From a checkpoint of a small transformer trained on Wikipedia.
Size: 9 layers, width 128, 6 heads of 32, MLP 256 SwiGLU, vocabulary 2233.
Architecture: RMSNorm before each block, rotary positions, no biases in attention or MLP, untied embeddings, normalized queries and keys.
Training: a variant of Muon for these matrices, 113M tokens, 6042 steps.
Each number is 128 + 24 x the weight over its row's rms, rounded and kept within 0 to 255. Layers, rows and columns count from 0. The size above them is the row's rms in percent of the matrix's.

# layer 5 MLP gate, 256x128, rms 0.203, rows 136-153, columns 0-127
size [107 104 100 103 103 102  97 102 100  98 103  94 102 103 114 100  96  95]
[[ 81  85 126 100 115 134 138 141 111 106 149 163 104  79 106 137 134 137 106 118 101 129 138 128 141 137 108 136 140 159 119  66 115 130 131 121 118 169 165 125 112 147  85 148 137 117 111 107 120  91  82 105 137 104 115  99 126 150 126 133 143 137 118 122 111 129 105 147  78 105 111 114 126 142 134  92 100 189 108 199 125 140 172 161 161 128 157  85 141 135 160 137 139 117 149 100 145 136 117 142 128 168 163 182 136 141 152 174 144 135 127 101 127 147 125 132  97 135 135 119 109 110 177 138 137 138 117 134]
 [153 141 140 125 122 136 138 127 134 124 153 114 144 140 169 127 102  84 114 145 185 146 136 104 105 111 124 154 123 127 124 167 129 176 180 153 112 135 131 136 159 132 145 170 153 109 108 186 122 126 135 119 131 133 138 135 115 155  90 153 113 138 124 114 153 147 159 117 132 176 107 105 120 110 171 128  83 127 119 148  61 171 119 162  92 130 107 142 109 151 175 131 139 142 155 157 119 123 112 124 148 115 134 136 131 137 129 115 156 154  98 144 113 144  86 101 129 140 134 185 124 156 100 171 171 148 114 100]
 [118 166 151 172 148 105 135 151 122 167 150 146 140 133  87  99 127 161 151 116 167 181 153 136 105 126 132  93 104 117  93 150 118 126 115  93  89 106 122  82 142 147 143 133 147 138 141 155 127 127 160 122 121 146 137 134 111 160 134 146 129 114 105 114 130 150 127 131 120 145 128  88 101 120 119 181 168 148 102 123 163  99 142 133 105 158 155 132 134 144 147 112 109 111 152 156 181 185 108 160 147 136  92  89 133 130 147 130 114  86 146 127 125 154 109 118  90 115  53 129 153 143 114 116 124 113 100 140]
 [122 123 147 122 120 133 121 160 126 101 116 135 105 151 148 143  91 104  78 148 149  94  98 139 150 116 148 134 116 161 119 147 133 149 150 119 122 103 110 112 127 160 150 189 154  99 153 126 119 144 118  85 131 150 103 121 150  99 162 147 132  89 122 104 138 132 136 147 155 129 139 124  95 142 108 160 139  99 110 161 115 140  99  87 119  98 120 143  88 106 134 150 132 127 143 114 131 154 119 126 121 140 114  76 135 153  67 133 127 139 117 103 100 193 174 153  97 145 199 115 134 120 147 177  91 118 130 127]
 [139 112 109 133 159 138 156  99 142 155 152 174 106 111 195 147 155 147  74 130 120 159 117 101 132 108  92 103 106 144 101 162 110 105 151  91 116 133 121 124 111 151 127 123 128 119  82 123 150 110 118 138 124 119 121 122 120 133 159 142 154 169 149 128  87 153 134 140  87 108 111 150 135 138 169 129 106 128 122 114 128 111  92  87 104  73 112 188 178 143 112 134 130 122 142 133 119 129 131 145 147 133 119 142 131 130 183 119 170 171 134 118 117 125 152 168 100 118 114 141 146 120  97 180 148 120 157 150]
 [123 140 118 107 131 126 129 112 150 166 133 130 112 151 142 173 125 104 112  82  93  75 107 160 109 137 150 113 142 105 133 112  98 112 140 121 138 101 126 110 158 136 162 137  87 134 137 144 180 126  99 114 120 138 120 102 152 107 126  90 135  60 136 148 125 139 138 135 113 121 118 120 118 109 108 109 103 137  73  72 127  83 121 132  93  83 112 105 121 144 108 151 142 131  83 148 163 117 115 106 128  93  89 141 106 129 135 128 135 143 146 112 150 129 170 114 143 140  97  87 103 195 128 132 176 139 121 114]
 [151 162  76 111 117 100 140 133  84 105 185 115 124 111 161  95  98  74 114 151 156 129 114 157  91 126 131 157 116 158 139 138 162 126 115 106 146 102 177 117 146 137 108 132 129 124 155 142 121 119 118  93 134 142 136 137 122 118 118  82  95 153 125 108 157 125  93 137 117 130  98 108 132 157 116  85 125 156 146 154 133 125 135 129 158  89 104 141  84 131 134 113  91  99  89 129 113 164 106 132 139 144 102 159 113 116 125 104 130  94 154 144 114 140 152 105 132  80  95 141 123  92  92 127 100  83  90 124]
 [116 137 100  94  88 178 161 116 103 118 132 167 133 149 139 124 145  89 134 142 115 161 100 156 141 131 163 133 119  99 103 124 126 147 140 116 150 102 126 113 148 152 120 137  85 152 118 141 170 147 126 154 111 175 124 122 101 124 135  92 107 153 124 140 113 102  66 111 114 120 171  99 110 122 110 124 158 117  89 120 115 142 115 119 114 103 191 172  96 138 145 162 164 169 139 135 144 107 135 114 102 135 116 116 117  96 161 141 155 138 113 120 146 174  91 151 123 153 136 130 122 140 141 154 143 129 186 169]
 [137 132 120 127 185 118 132 125 124 190 133 149 150 128 151 124  95 147 150 135 145 124 146 101 151 139 130 118 116 117  95 127 139 112 158 109 104 154 118 133 138 139 124 130 160 120  86 125 162 122 172  85 143 114 100 128 171  79 111 118 116  84 161 151 156 118 176 141 151  89 114 140 165 137 113 123  91  82  92 116 142 146 143 118 127 134  97 121 112 143  63 105 166 149 127 146 150 114 151 168 113 138 152 142 141 141 125 153 172 133  96 122 143  97 142 164 132 119 104 124 155 142 138 101 151 120  84 166]
 [148 167 132  97 109 134  99 132  80 160 105 152 120 139 127 139 147 134 122 153 103  81 129  87 123 167  98 141  96 151 145 107 135 121 188 131 128 146 168 122 127 107 131 134 108  76 172 139 158 136 123 159 114 124 153 100 130 110 158 140 152 113 159 158 141 132  94 154 118 137 155 109 148 164 117 142 157 137 118 129 145 130 158 153 135 111 122 134 133 141 101 130 112 151 123 128 139 113 102 166 190 147 126  80 115 125 129 102 146 165 100 119 144 113 117 101 156 142 116 159 124 107 116  93 132  59 142  76]
 [117 128 126 133 114 147 122 141 139  65 134  92 120 115 122 143 191 121 129 155 102 112 126 110  79 137 171 140 157 107 125 163 149 136 144  94 154 148 146 116 150 151 139 120 107 109 129 118 145 162 126 144 150  88 144  99 160  91 134 123  96  89 143  93 145 147  77 153 172 100 141 105 137 117  95 153 158 138 129 140 108 106 153 123 168 106 145 111 116 149 129  89  80 116 145 105 157 126  84 136  87  92 135 149 110 118 106 150 118 111  73 116 125 130 165 119 113 129  97 137 129 137 136 154 164 123 152 141]
 [140 182 127 111 152 105 184 106 112 148 110 125 131 128 117 140 103 120 140  91  81 128 159 123 126 123 120 134 129 127 125 153 117 104 121 107 110 139  98 138 192  81 137 130 108 136 107 100 195 128 135 113 129 120 132 124 131 136 188 128 108 126 147 118 160  97 120 105 113 127 157  94 131 135 143 172 160 129 109 125 138 101 141  83 156 102 107 173 135 103 127  91 146 131  59 130 113 136 118 130 114 117  95 163 120 108 111 138 152 104 105 142  81 139 144 140 149 121 148 143 124 143  92 141 123 191 141 126]
 [158 121 154 135  84 115 113 105 125 113 134 148 128 104 139 125 127 159  98 133 163  94 140 140 103 120 115 106 124 107 137 157 165 126 149 122  83 131 160 108 117 117 168 127 134  80 134 169 139 148 113 135 124 156 134 107  93 104 117 175 121 168 147 123 169  93  88 160 149 178 141 110 119 155  96 141 157 154 115 124 161 108 107 149 149 156 132 127 125 123 116 128 137 152 135 134 112 115 132 148 118 164  74  75 153 121  88 141 123  93 162  60 121 130 121  95 139 147 106 137  84 112 114 128 136 141  88 122]
 [124 133  99 149 112 116 138 102  80 131 126 122 124 154 124 108 165 138 127 105 112 142 138  92 186 154 124 121 128 159 118 128 167 115 145 120 151 107 137 119 126 136 150 159  85 127 184 113 104 135 118 123 172 102 110  99 102 113 134 122 151 153 105  86 146 132  86  99 180 187 137 109 152  98 149 162 145 128 107  93 160 120 121 118 121 136 140 161 141 132 113 131 135 162 170 115 103 135  96 156 143 143 174 110  94  98  92 147 160 139 125 126 125 138 145  82 128 123  87 124 135  89 139 127  92 145  96 152]
 [163 148 132 163 142 101 118 153  87 106 129 109  93 145 168  90 127  60 136 141 150 144 114 128 111  92 107 189 130 149 114 135  83 111 102 134 142 137 131 140 145  97 130 128 137  90 104 125 141 132 102  92 134 132 156 131 118 156 150 160 138 126 109 121 121 141 181 114 163 139 108 124 147 139 111 131  78 136 106 158 126  96 123 161 146 103 163 145 159 135 130 136 102 113 153 122 151 101 145 129 109 142 172 149 111 142  71 140 151 113  95  87 149 121 141 159 109 151 130 130 104 149  75 148 120 124 158 105]
 [140 122 181 138 103 145 153 108 118  97  88 111 160 114 109 142 114 100 144 109 137 158 147 140 154 162 145 147 148 103 112 129 144 145 128  79 125 144 138 126 115 121 139 121  90 117 125 140 109  93 172 117 127 147 114  98 138 119 128  88  94 120 151 107 160 141 108 149 143 142 118 144  81 126 160 140 160 103 136 134 127 124 147 112  77  94 153 132 124 126 108 113  86 135  95 166 155  99 135 182 118 135 124  82 103  82 154 109 147 131 117 135 123 118  86 130 107 136 107 133 207 183 103 115 109 144 125 129]
 [ 83 100 154 153 145 133 100 114 148 132  44 144 118 122 137 120 142 108  97 110 115 112 148 148 142 151 151 127  67 153 130 129 174 128 163 123 130 153 135 141 112 132 108  97 165 125 127 142 111 153 124 127  95 104 174 125 113 105 114 111 136 159 173 128 120 107  80 160 142 102 104 133 129 114 115 131 143  75 128 150 169  90 115 153 129 126 121 138 145 148 108 161 117 168 108 139 183 108 128 103 120 105 114 132 130 111 145 139 163 136 130 103 134  91 104 127 110 137 109 171 125  89  87 148 138 132  95 152]
 [119  93 106 108 158 128 151 124 125 146 103 155 110  84 146 118 128 137 134 197 128  99 103  86 170 118 115 127 142 133 129 140 144 134 160 110 115 174 125 120 143 182 138 188 113 169 120 120 161 105 164 119 133 139 122 154 147 126 141 124 138 116  97  99 115 148 126 109 151 117 112 129 109 105 131 130 155  93 148 121 137 111 143 130 146  96 128 145 125 179 162 138 183 131 145 112 115 119 132 104 173 114 112 140 145 105 132  96 131 128 120  79 152 160 154 163 157 109 116 102 104 169 151  73 139 144 155 156]]
# layer 5 MLP up, 256x128, rms 0.199, rows 136-153, columns 0-127
size [100  95  98  97 103 100 100 103  94 106  94  94  99 102 108 102  93  93]
[[110  93 107 121 142 119  86 164  98 148 136 134  93 127 146 145 158 159  90 121 137 123 160 152 135 127 171 171 135 116 122 100 125  97 130 122 136 125 147 145 101 145 128 131 165 132 102 110 121 129 147  99 147 123 120 120 135 152 124  93 147 125 115 137  87 141 134 175 159 149 108 121 103 140 147 118 103 117 123 116 179 127 144 127  79 156 136  93 163 140 110 109 112 125 135 119 194 106  97 174 189 154 172 132 125 131 135 197 130 119 113 131 121 128 141 106 141 103 168  99 108  94 133  98 157 105 140 157]
 [162 114 109 111 101 133 146 156 174 106 146 134 126 103  85 129 128 153 117 110  76 152 136 103 106 176 147 126 144  82  93 110 144 127 111 125 141 113 132 122  94 101 160 132 127 104 155 136 139 142 117 109 126  77 119 129 102 143 127 104 139 173  72 145  99 133 121 132 113 144 108 139 184 152 124 117 163 171  95 121 137 111 119 160 127 153 153 130 123 135 133 148 158  94 126 124 155 153 126  86 133 141  95 149 131 135 154  86 104 132 148 149  84 159 152 166 151 135 112 110 114 145 134 122  84  79 168 136]
 [108 126 117  91 153 135 134 138 116 114  92 153  73 159 145 140 116 118 122 104  99 142 146 178 148  91 162 124 161 124 108 155 115 102 146 138 150  93 144  74 120 132 113 149 170 152 138  88 111 129 141 146  78 145 145 122 111 153 194 116 146 155 114 141 124 112 150 141 126 159 108 105 125 117  98 106 104 102 134 108 142 138 128 138 120 132 101 189 148  98 146  66 155 112 161 125 168 152 122 104 115 111 114 146 102  90  95 114 124 151 123 153 147 131 107 103 116 127 103 136 111  97 161 111 123 106 147 142]
 [175  95 116 189 113 127 129 137 105 124 107 125 134 113 108 136 137 145 137 159 118  90 141 127 101 140 138 127 173 154 136 147 116 167 104 136 147 159 149 106 115 152 116 149 142 109 143 119 153 115 130 184 121 127 115  75 125 161 127 101 129 138 156 103 151 125 127 109 117 179  77 139 143 124 127  99  86  92 132 142  70 139 101 147 141 139 120 146 112 154 158 135 144 157 116  95 133 169 120  97 158 154 182 129 146 153  94 123 140 144 127 105  72 125 110 132 149 132 131 122 107  97 157 168  99 121 151 104]
 [147  90 109 110 121 129 146 143 114 159 119 130 142 155 104 121 100 122 125  58 127 153 109 131  75 100 131 159 103 138 107  97 111 136 149 166  84 160 106 193 121 107 129 124 143 118 163 174 145 138 144 161  96  99 146 117 143 145 146 150 105 120 109 137 151 175  96 130  59 144 141 142 141 108 121 162 169 125 146 125 128  99  88 133 104 136 104 103 142 129 114  98 158 123 112 105  97 135 123 147 132  91 148 151 105 130 125 107 116 113 153 142 112 150 129 129 113  99  78 127 152 149 140 103 131 106 137 163]
 [ 80 154 143  81 111 159 157 116 111 109 117 116 115 182 124 101 109 126 123 106 124 143 179 144 120 116 128 150  78 122 176 124 144 138 123 118 194 161 137 139 128 118 141 133 152 134 107 154  94 121 123 136 120 137 120  98 130 150 142 148 119 100 114 136 102 120  96 157 135 113  83 118 107 156  93 166 110 102  99 150 147 142 133 145 115 153 109  99 133 150 166 144 114 161  98 130  99 144 140 114 125 133 127 196 113 110 179 132 126 140 148 140 154  90 120 128 112 140 141  90  97 109 155 128  78 140 166 140]
 [137 101 169 146 151 139 148 149  95  99 115 100 178 125  73 143  93 198 131 127  79 157 144 146 126 112 136 126 140 100 152  88 149 140 144 129 115  85 107  76 139 121 153 136 141 137 101 140 126 141 154 149  92 129  91  80  82 139 129 139  95 124 149 123 100 125 122 100 138 109  88 149 160  92 123 135 109 116 143 139 101 145 125 123 100 154 154 131 102 135 126 122 120 124 112 143 110 142 142 126  94 118 166 131 157 112 163 121 134 152 104 122 116 101 104 157 110 159 141 148 186 119 115 119 142 137 117 174]
 [119 117 160  96 119 172 182 102 111  87 102 129 137 134 108 147 128  90 118 114 124 183 143 108 129 116 171 130 136 105 137  83 149 181 140  85 118 153 122 117 130 149 109 129 125 119 108 131 112 110 114 123 148 135 106 112 114 131 176 108 127 124 112 109 136  80 114 129 162 129  45 136 165 148 119 142 135 127 129  87 163 138 126 122 137 135 161 122 124 135 167 117 187 140 103  85 157 100 127 168 151 149 130 137 149 128 125 164 103 126 130 145 121 120 150 132 123 100 137  96 112 131 139 111 178 132 171 123]
 [144 111 140 121 116 112 107 127 130 123 137  96 121 131 144 163 102  86 164 142  97 133 179 139  90 135 159 160 132 142 110 106 121 118 117 121 119 117  84  91 155 117  77  88 147  73 121 107 123 132 116 126 116 159 112 118 159 144 110 139 164 100 142 116 105 106 103 142 120  96  94 177 158 115 153 103 101 126 168  92 174 138  73 137 126 135 139 103 110 116 107 152 154 129 125 130 108 124 151 109 104 145 141 132  96 144  95 168 112  97 146 112 143 141 117 104 101 133 140 163 116 167 124 128 131 136  85 182]
 [103 136 178 112 120 161 117 161 134 124  82 128  95 152 151 136 136 127 130 148 129 130 104 107 106  86 149  88  51 119 110 176 154 103 124 153 116 133 126 151 102 159 140  91 131  98 127 171 104 173 114 147 116  91  96 143 144 135 105 138 142  98 162 130 161 116 110 132 151  96 141 134 142 121  93 124 158 106 130 138 105 105 124 155 157 128 148 112  94 115 141 154 112 149 142 148 129 177 110 125 104 101 113 100 122  66  91 140 137 143 100 118  94  90 104 140 111 137  99 141 108 135 142 100 124 138 113 124]
 [ 69 128  69 119 158  65  97  79 141 160 134 131 188 135 124 107 161 147 103 154  98 128 159 132 122 127 159 129 156 129 116 113 150 143 147 129 146 129 137 154 105 134  84 113 133 153  86 151 173 177 162 105 153 138 137 121 114 131  98 170  96 109 137 147 117 132 158 152 111 153  93 131 117 114 119 130 148 131 140 113 145 123 129 145 117 131 114 163 115 112 114 124 117 176  86 146 117 114 112 131  93 134 154 129 147 112 145 137 103 140 132 170 127 101 131 108 180  93 105 148 121 147 115 124 112 135  95 151]
 [135 148 132 177 101 152 115 176  80 128  99 140 137  97 103 136 130 144 132  67 145 171 167  93 154 141 146 115 152 142 116  96 105 143 107  87 179 104 143 146 117 183 149 101 134 149 120 125 100 115 144 157 150 139 148  85 100 144 132  53 149 130 140 118 128 139 137 121 134 127 121 136 140 156 145 137 158 133 139 138 138 112 141 147 130 137 160 106 114 138 124 141 131 168 171 121 176 107 103 112 131 133 145 105 129  79 166 120 133 126 126 169 157 148 116 132 114 141 114 140 100 139  88 136 128 145 166 141]
 [ 96  78 146 129 100 137 151 157 115 134 126 119 116 105 108 108 119 160 127 136 113 142 160 146 141 112 119 101 131 166 178  96 156 138 175 127 170 141 136 149  93 162 127 124 129 151 130 130 132  66  88  95 104 146 159 130 119 141 116 117 143 159 131 109 123 117  87 150 120 138  89 134 144 140 135 125 133 124 121 173 118 117 111  86 123 140 106 127 138 147 102 115 171 160 158 119 138 144 168 167 111  99 143 112 103 163 131 107 145 114 103  72 133 118  86 173  89 149 146 111 151 116 157 160 128 123 105  85]
 [127 118 132 141 113 165 123 145 115 112 120 132 174  86 123 143 109 134 166 162  47 131 145 110  74 140 104 137  95  91 107 128 152 129 193 131 131 135 115 125 127 134 128 120 149 128  49 198 179  90 152  99 126 127 141 123 127 146 125 163 133 142 122 145 117 139 107  97 101 133 134 138 127 104 124 124 117 163 136 127 120 138  94 125 168 109 101  82 115 121 115  94 142 112 106 131 132 133 112 158 154 138 121 153 109 110 133 114 123  93 124 120 173 140 129 135 134 101 121 127 135 172 134 142 159 157 159 125]
 [146 136 173 144 160 136 126 160 118 134 147 125 152 124 126 117 155 106 112 124 120 103 151 105 109 165 101 113 122 124 116 158  90 132 137 142 109 138  61  96 129 131 133 123 115  97 144 128  88 120 119 199 109 118 121 147  87 142 165  76  64 118 123  88 157 124 163 124 108 134 137 122 110 138 128 116 152  84 130 133 133 162 134 104 121 189  84 164 103 152 142 121 116  94 105 105  96 123 139 124 137 140 134 156 138 124 145 138 144 101 161 136 133 147 143 110 127 116 110 168 119 122  95 149  80 154 139  94]
 [161 137 155 131 161 115  95  88 132 171 153 118 121 101  74 131 121  97 100 128 121 124 132 105  86 174 145 160 140 128 102 152 112 147 145 121  82 174 179 134 115 117 121 110 103  95 126 120 114 154  63 126  98 149 123 114 133 126 140 128 141  99 127 136 138 130 139 111 117 125 170 145  89 164 144  85 106 179 128 156 116 153 106 121 117 129 145 108 135 105 152 148 132 107 166 125  84 133  94 144 161 139  80 152 140 116 107 140 106 135 155 127  82 127 165 145 109 109 150 124 100 107 115 113 104 136 140 109]
 [154 136 141 105 130 112 137 124 157 141  89 143 157 111  86 140 106 132 168 112 114 179 126 102 140 148 138 151 128  91 154 102 135 155  74 121  95  98 157 149 140 117 136 156  97 115 144 143 160 131 119 130 154 107 163 175 128 127 107 144 118 132 100 109 148 149 138 117 175 142 106 193 113 114 119 135 125 171  99 138 118 150 164 101 132  81  93 150 144 115 144 101  81 107  96 150 123  85 150 119 150 143 181 109 132 134 121  82 128 134 114 132 153 137 128 130 136 145 146 125 155 169 147 140 144  94 147 147]
 [146  99 140  67 150 149 126 130 138 151  71 124 147 132 154  95 110 109 126 128 147 127 135 100 127 116 115 134 113 139 150 115 130 168 158 112 122  98 164 110 150 100 156 115 101 172 129 119 122 104 123 126 123 104 119 166 142 150 150 147  80 123 121  94 109 144 124 133 154 110 100 129  82 102 167 150 103  98 130  65 127 140 127 122 165 114 162 127 140 151 158 129 132 124 128 125 125 113 162 145 117 112 112 179 127 161 111 153 124 179  98 110 137 162 102 112 142 147 141 139  61 129 178 103 146 116 158 143]]
# layer 5 MLP down (transposed), 256x128, rms 0.11, rows 136-153, columns 0-127
size [103  97  94  93 102  96  99 104  94 106  96 102 103 104 109  99  95  93]
[[ 57 151 151 110 142 113 104 157 144 129 135 155  94 102 126 156 122 122  99 102 122 127 166 128 156 123 136 118 150 148  94  82 176 135 136 159 164 145 160 121 162 138  72 104 115 108 101  67 103 119  87 107 126  98 115 112 106 152 140 126 115 151 122 135 116 119 108 145 118 114 136 131  83 171 118 137 136 153 160 139 155 134 158 139  95 142  98 134 116 179 122  87 120 121 102  93 150 131 148 100 180 160 133 111 146 135 147 177 140 131 135 112 151 134 108 142 163 149 117 133 110 142 149 123 119 138 121 134]
 [175 174 158 134 133 133 131 144 169 100 111 131 137  72 125 114 130 118 137 142  78 157 130 146 160 125 137 139 117 161 151  94 117 121 137 123 100 144 132 126 122 127 129 134 114 100 133 114 128 127 133 117 102 128  79 118 134 147 149 166 143 121 151 149 131  94 150 132 146 110 106 181 148 149  90 125  96  84 129  82 165 153 100 118 113  85 164 145 109 127 172 163  96 116  93 128 105 140 173 105 124 122 159 142  88 131 121 153 109 104 105  87 132 134 110 139 103 113 115 115 155 112 111 162 113 143  62 139]
 [141 138 144 131 162 125 162  86 121  97  90 149 140 141 163 149 177 124 135 133 141 109 122 140 132 131 139  71 106 108 120 101 121 135 104 133 139  95 135 150 154 111 108 117 132 119 122  97 144  94 131  78 101 135 186 117 106 116 117 118 112 108  87 103 157 132 197 140 124 116 141 117 130 133 131 155 130 168 123 128 106 172  92  85 146 123 127 119 102  84 135 133 101 195 151 105  92 141 114 102 156 111  66 127 146 116 101 120 160 130 156 132 132 118 164 109 115 151 142 162 104 132 136 118 150 117 121 138]
 [126 108 102 102 103  97 113 139 144 107  84 137 108 125 162 118 156  92 126 156 106  76  92 130 149 101 151 121  99 151 141 158 152 127 125 107 142 116 135 132 157 189 126 101 127 128 145 126  73 169 106 128 142  92 102 145 151 125 135 149 184 144 123  76 141 108 125 136 100  89 135 143 131 114 105 170 128  72 116 145 133  68 131 106 130 117 116 148 107 121 128 136 141 126 166 108 114 135  98 131 147  90 104 105 130 137 111 133 153 125 109 125 114 131 146 132 113 116  73 107 119 116 138 191 101 124 139 154]
 [140 121 154 128 126 130  90 149 121  60 161 144 103 138 141 151 132 136 120 155 123 168 110 140 190 103 133 141 121 179  91 148 147 107 141 118  90 128 113 129 172 130  90 141 146 126 145  98 135 114 137  89 104 115 139 138 125 105 121 161 119 119 123 156 113 108 123 128 179 158 113 136 134 128 137 131 116 113 129 107 142 129 100 151 105  90  54 131 122 136 112 137 116 128 118 100 128  88 103 101 123  93 114 118 124 143 133 139 119 112 122 121 109 142  65 134 106 132 165 142 169 145  97 130 110  73  83  84]
 [116 156 142 131 119 102 118 110 165 127 143  93 141  97 146  97 116 135 117 102 123 125 112 131  67 104 100 118  65 139 138 146  79 119 132 101 150  88 129 136 127 108 140 133 105  91 127 114 164 127 139 144 107 180 140 145 133 100  73 147 131 148 139 176 149 117 116 119 137 148 124 122 109 116 107 114 154  94 116  94 107 157 139 105 138 134 133 138 106 134 115 134 101 131 156 114  97 136 125 156 137 138 113  95 143 122 115  98 112 114 159  36 164  93 117 138 139 117 134 132 127 110 160 109 143 141  60 115]
 [136 108 111 155 131 115 107  59 143 129 131 111 171 153 111 150 153 132  93  91 103 140 148 124 157 152 117  92 134 136 120 109  92  82 117 156 115 132 108 111  75 109 125 136 127 128 150 135 120 127 134 113 147 128 136 132 142 112 111 114 121 107 115 117  87 131 129  77 120 116 112  96 103 151 104 117 129  63 120 133 128 162  74 131 134 104 181 100 113 125 144  96 146 183 134 104 145 155 161 140 105 155 144 132 186  90  88 122 143 118  98 125 163 123 118 130  96 172 111 124 125 141 121 148 163 135 115 143]
 [130 159 137 146 102 120 109 157 110 131 132 107 112 125 146  97 124 126 100 124 130 150 139 128  96 115 148 116 149 163 172 120 120 165 102  99 160 132 123 165 170 116 106  96 133  85  75 114 141 143  94 116 135 124  92 117 144 163 187 148 126 126 181 126 107 147 157 120  77 140  95 150  93  92 187 118 131 115 129 138 142 110 103 161 118  97 144 131 132 152 155 166 133  79 120 133  95 137 117 165 130 128 148 129 142 129 116 134 135 103 114 137 117 141 189 115 110 165  84 133 136 132 141 142 124 132 170 104]
 [100 139 120 137 164 129  97 134 157 158 109 136 100 154 122 135 114 142 166 124 127 144 200 149 136 125 127 119 103  78 148 118 116 136  82 128  69 132 103 124 120  90 104  98 133 144 138 122 161 152 106 120 137 119 133 116 150 150 118 102 142 120 109 135 102 103  93 148 122 131 109 177 129 109  81 128 149 101 149 142 181 137 103 147 100  81 123  90  87 148 158 127 134 139 140 137 142 154  96 141 123 136 132 164  95 120 140 150 118 133 113 155 128 156 149 126 119 159 137  83 120 172 171 154 105  99 154 159]
 [141  95 140 122  99 136 139 160  93 106 140 160 121 117 137 207 129 155 155 132 129 139 116 114 104  97 159 152 108 149 111 161  71  85 161 117 138 128 113  96  94  99 135 126 118 120 134 107 111 130 118 143 120 163 173  90 119 119 141 108 148 135 178 102 168 124 143 128 133 128 127 123 105 134 105 164 132  94 142  96 108 135 119 127 147 109 108 162 121  98 112 110 169 158 111 153 125 155  98 101 122 123 140 169  85 134 110 166  89 155 149 140 105 120 129 131 110 102 125 118  99  72 159 126 129 135  90 127]
 [ 85  80  75 123 130 130 129 129 151  97 112 110 141 160 119 153 117 159 159 121 136 130 157 142 106 112 149 101 160 128 141 121 122 167 145 130 131 128 156 137  89 164 132 112 194 140 179 105 119 126 106 118 146 108 126 131 111 105 160 121 115 108 143 133 142  82 160 127 164 162  95  84 127 111  89 136 130 144 148 119 123 150 120  65 124 142  95 134 105 118  82 112 144 173 112 145 139 142  92 140  97  97 101 110 121  66 165 154 107 122 124 137 143 144 166 124 124 119 150 122 121 114 128 140 122 154  97 136]
 [148 186 140 116 106 150 111 123 142 137 107 137 164 112 135 129 138 119 126 121  91 140 117 129 140 126 152 112 116 153 123 116 123 138 155 167 143 154 137 119 162 118 118 192 137  97 166 125 146 117 136 115 155 117 149 128 120 114 131 129  98 158  91 105 119 135 144 126 150 162 107 136 150 114 168 138 132  93 132 122 112 123 119 188 144 178 103 141 165 142 188 140 128 159 140 123  82 171 153 141 105 112 155 129 178 167  62 101 131 120 138 152 155 129 115 117  86 111 143 185 113 126 100 126 141 147 141 106]
 [126 135 128  96 131 135  70 158 127 147 139 164 133 127  96 148 130 145 123 132 142  93 113 112  84 142 143 155 100  89  99  87 107  91 115 120 164 122  84 119 100 133 105  94 122 122 114 126 117 149 110 120  90 128 101 130 129 122 135 146 172 143 104 138 138  80 144 149 128 132 117 179 133  96 107 176 149 153 106  91 115  98 127 117 121 133 143  90 143  96 133 149 108 150 117 171 180 131 143 107 137 101 139 124 161 128 182  97 102 169 114 115 111 164 161 133 129 137 124 130 154  82 160 136 156 117 154 119]
 [147 110 119 141 154 157 143 105 143 107 124 105 143  77 168  94 112 142 144 129 129 123 188 116 100 105 173  79 176 145 130 106 115 153 182 134 128  71 130 113 131 108 109 166 130 139 129 124 138 125 149 101 135 101 150 131 130 128 140 140 123 107 148 109 115 171 130 139 130 132 156 118 103 109 128  80 124 138 148 136 131 161 106 160 149 124 182 145 163 125 172 132 136 136 131 147 138 133 113 119 128 129 139 160 190  83 136 146 117 119 147 146  96  86 148  86 150 119 108 170 102 122 122 134  92 140 156 105]
 [100 122 151 111 115  91 147 140 142 164 134 118 163 123  87 108 120 149 131 118 127 139 161 128 157 115 161 115  99 126 126 146  82 110 114  59 131 111 118 158 115 110 133 171 114 132 179 138 168 125 135 127 128 149  99 139  78  97 163 106 133 103 123 118 152 139 121 122 143 186 120  99 123 123 167 111 114 220 117 147 119 131 124  79 128 120 102 166 138 132 145 106 112 102 138 125 137 125 117 126 133 113 132  64 107 158 145 128 139 100 134 186 142 120 133 134 119 145 158 147 103 113 132 133 152 134 136 126]
 [106  89  98 118 133 111 186 151  92 137 123 118 116 169 139 110 141 112 140 122 136  86 148 124 170  91 111 183 151 134 132  77 165 150 140 129 167 113 139 144 125 138 107 177 131  99 133 138 140 128 120 114 139 146 126 154 131 121 134 106 126 108 130 111 128 140 142 124 142 141 143 103 130 117 138 143 135 163 167 141 121 109 131 108 122 149 136 138 152 137 127 128 138  81 129 149 114 155 142 115 103 136 111  97 157 183 153 145 100 168  97  61 113 170 145 131 104 145 149  90  90 176 112 125 129 140  81  79]
 [159 159 148 156 142 165 154 120 147 150 145 116 116 118 108 156 120 177 156 137  89 162 147 131 148 149 111 194 134 127 127 141 106 160 113 156 159 119 146 143 123 116 125 117 119 133  49 129 124 123 121 152 110 135 111 133 123 126 111 158 132 144 137  94 130  97 136 149 156 137 155 104 105 135 128 118 132 103 127 117 127  98 115 192  98 164 109  93 121 105 152 167 104 143 168 111 151 105 130 100 170 153 117  99 100 182 118 135 149  95 157 139 137 117 100 128 126 138 128  93 116  87 139 141 112  82 106 153]
 [ 89 110 114 127 208 119 107 133 118 111 141 125 153 133 163 114 100 128 136 129 142 121 165 108 129  94  95  65 108 149 112 117 134 151 130 115 144 121 147 139 143 134 141 120 125 115 134 132 117 139  97 100  89 137 131  91 133 176 122 155 150 149 143 167 107 117 118 155 156 133 120 138 137 157 173  90  98  86 110  72 123 146 103 146 128 137 118 116 152 118 105 132 136 110 106 121  95  91 123 156 122 155 133 170 150 111 137 178 181 141 142 155 119  91  98 162  93 172 137 135 134 118 133 104 149 157 131 145]]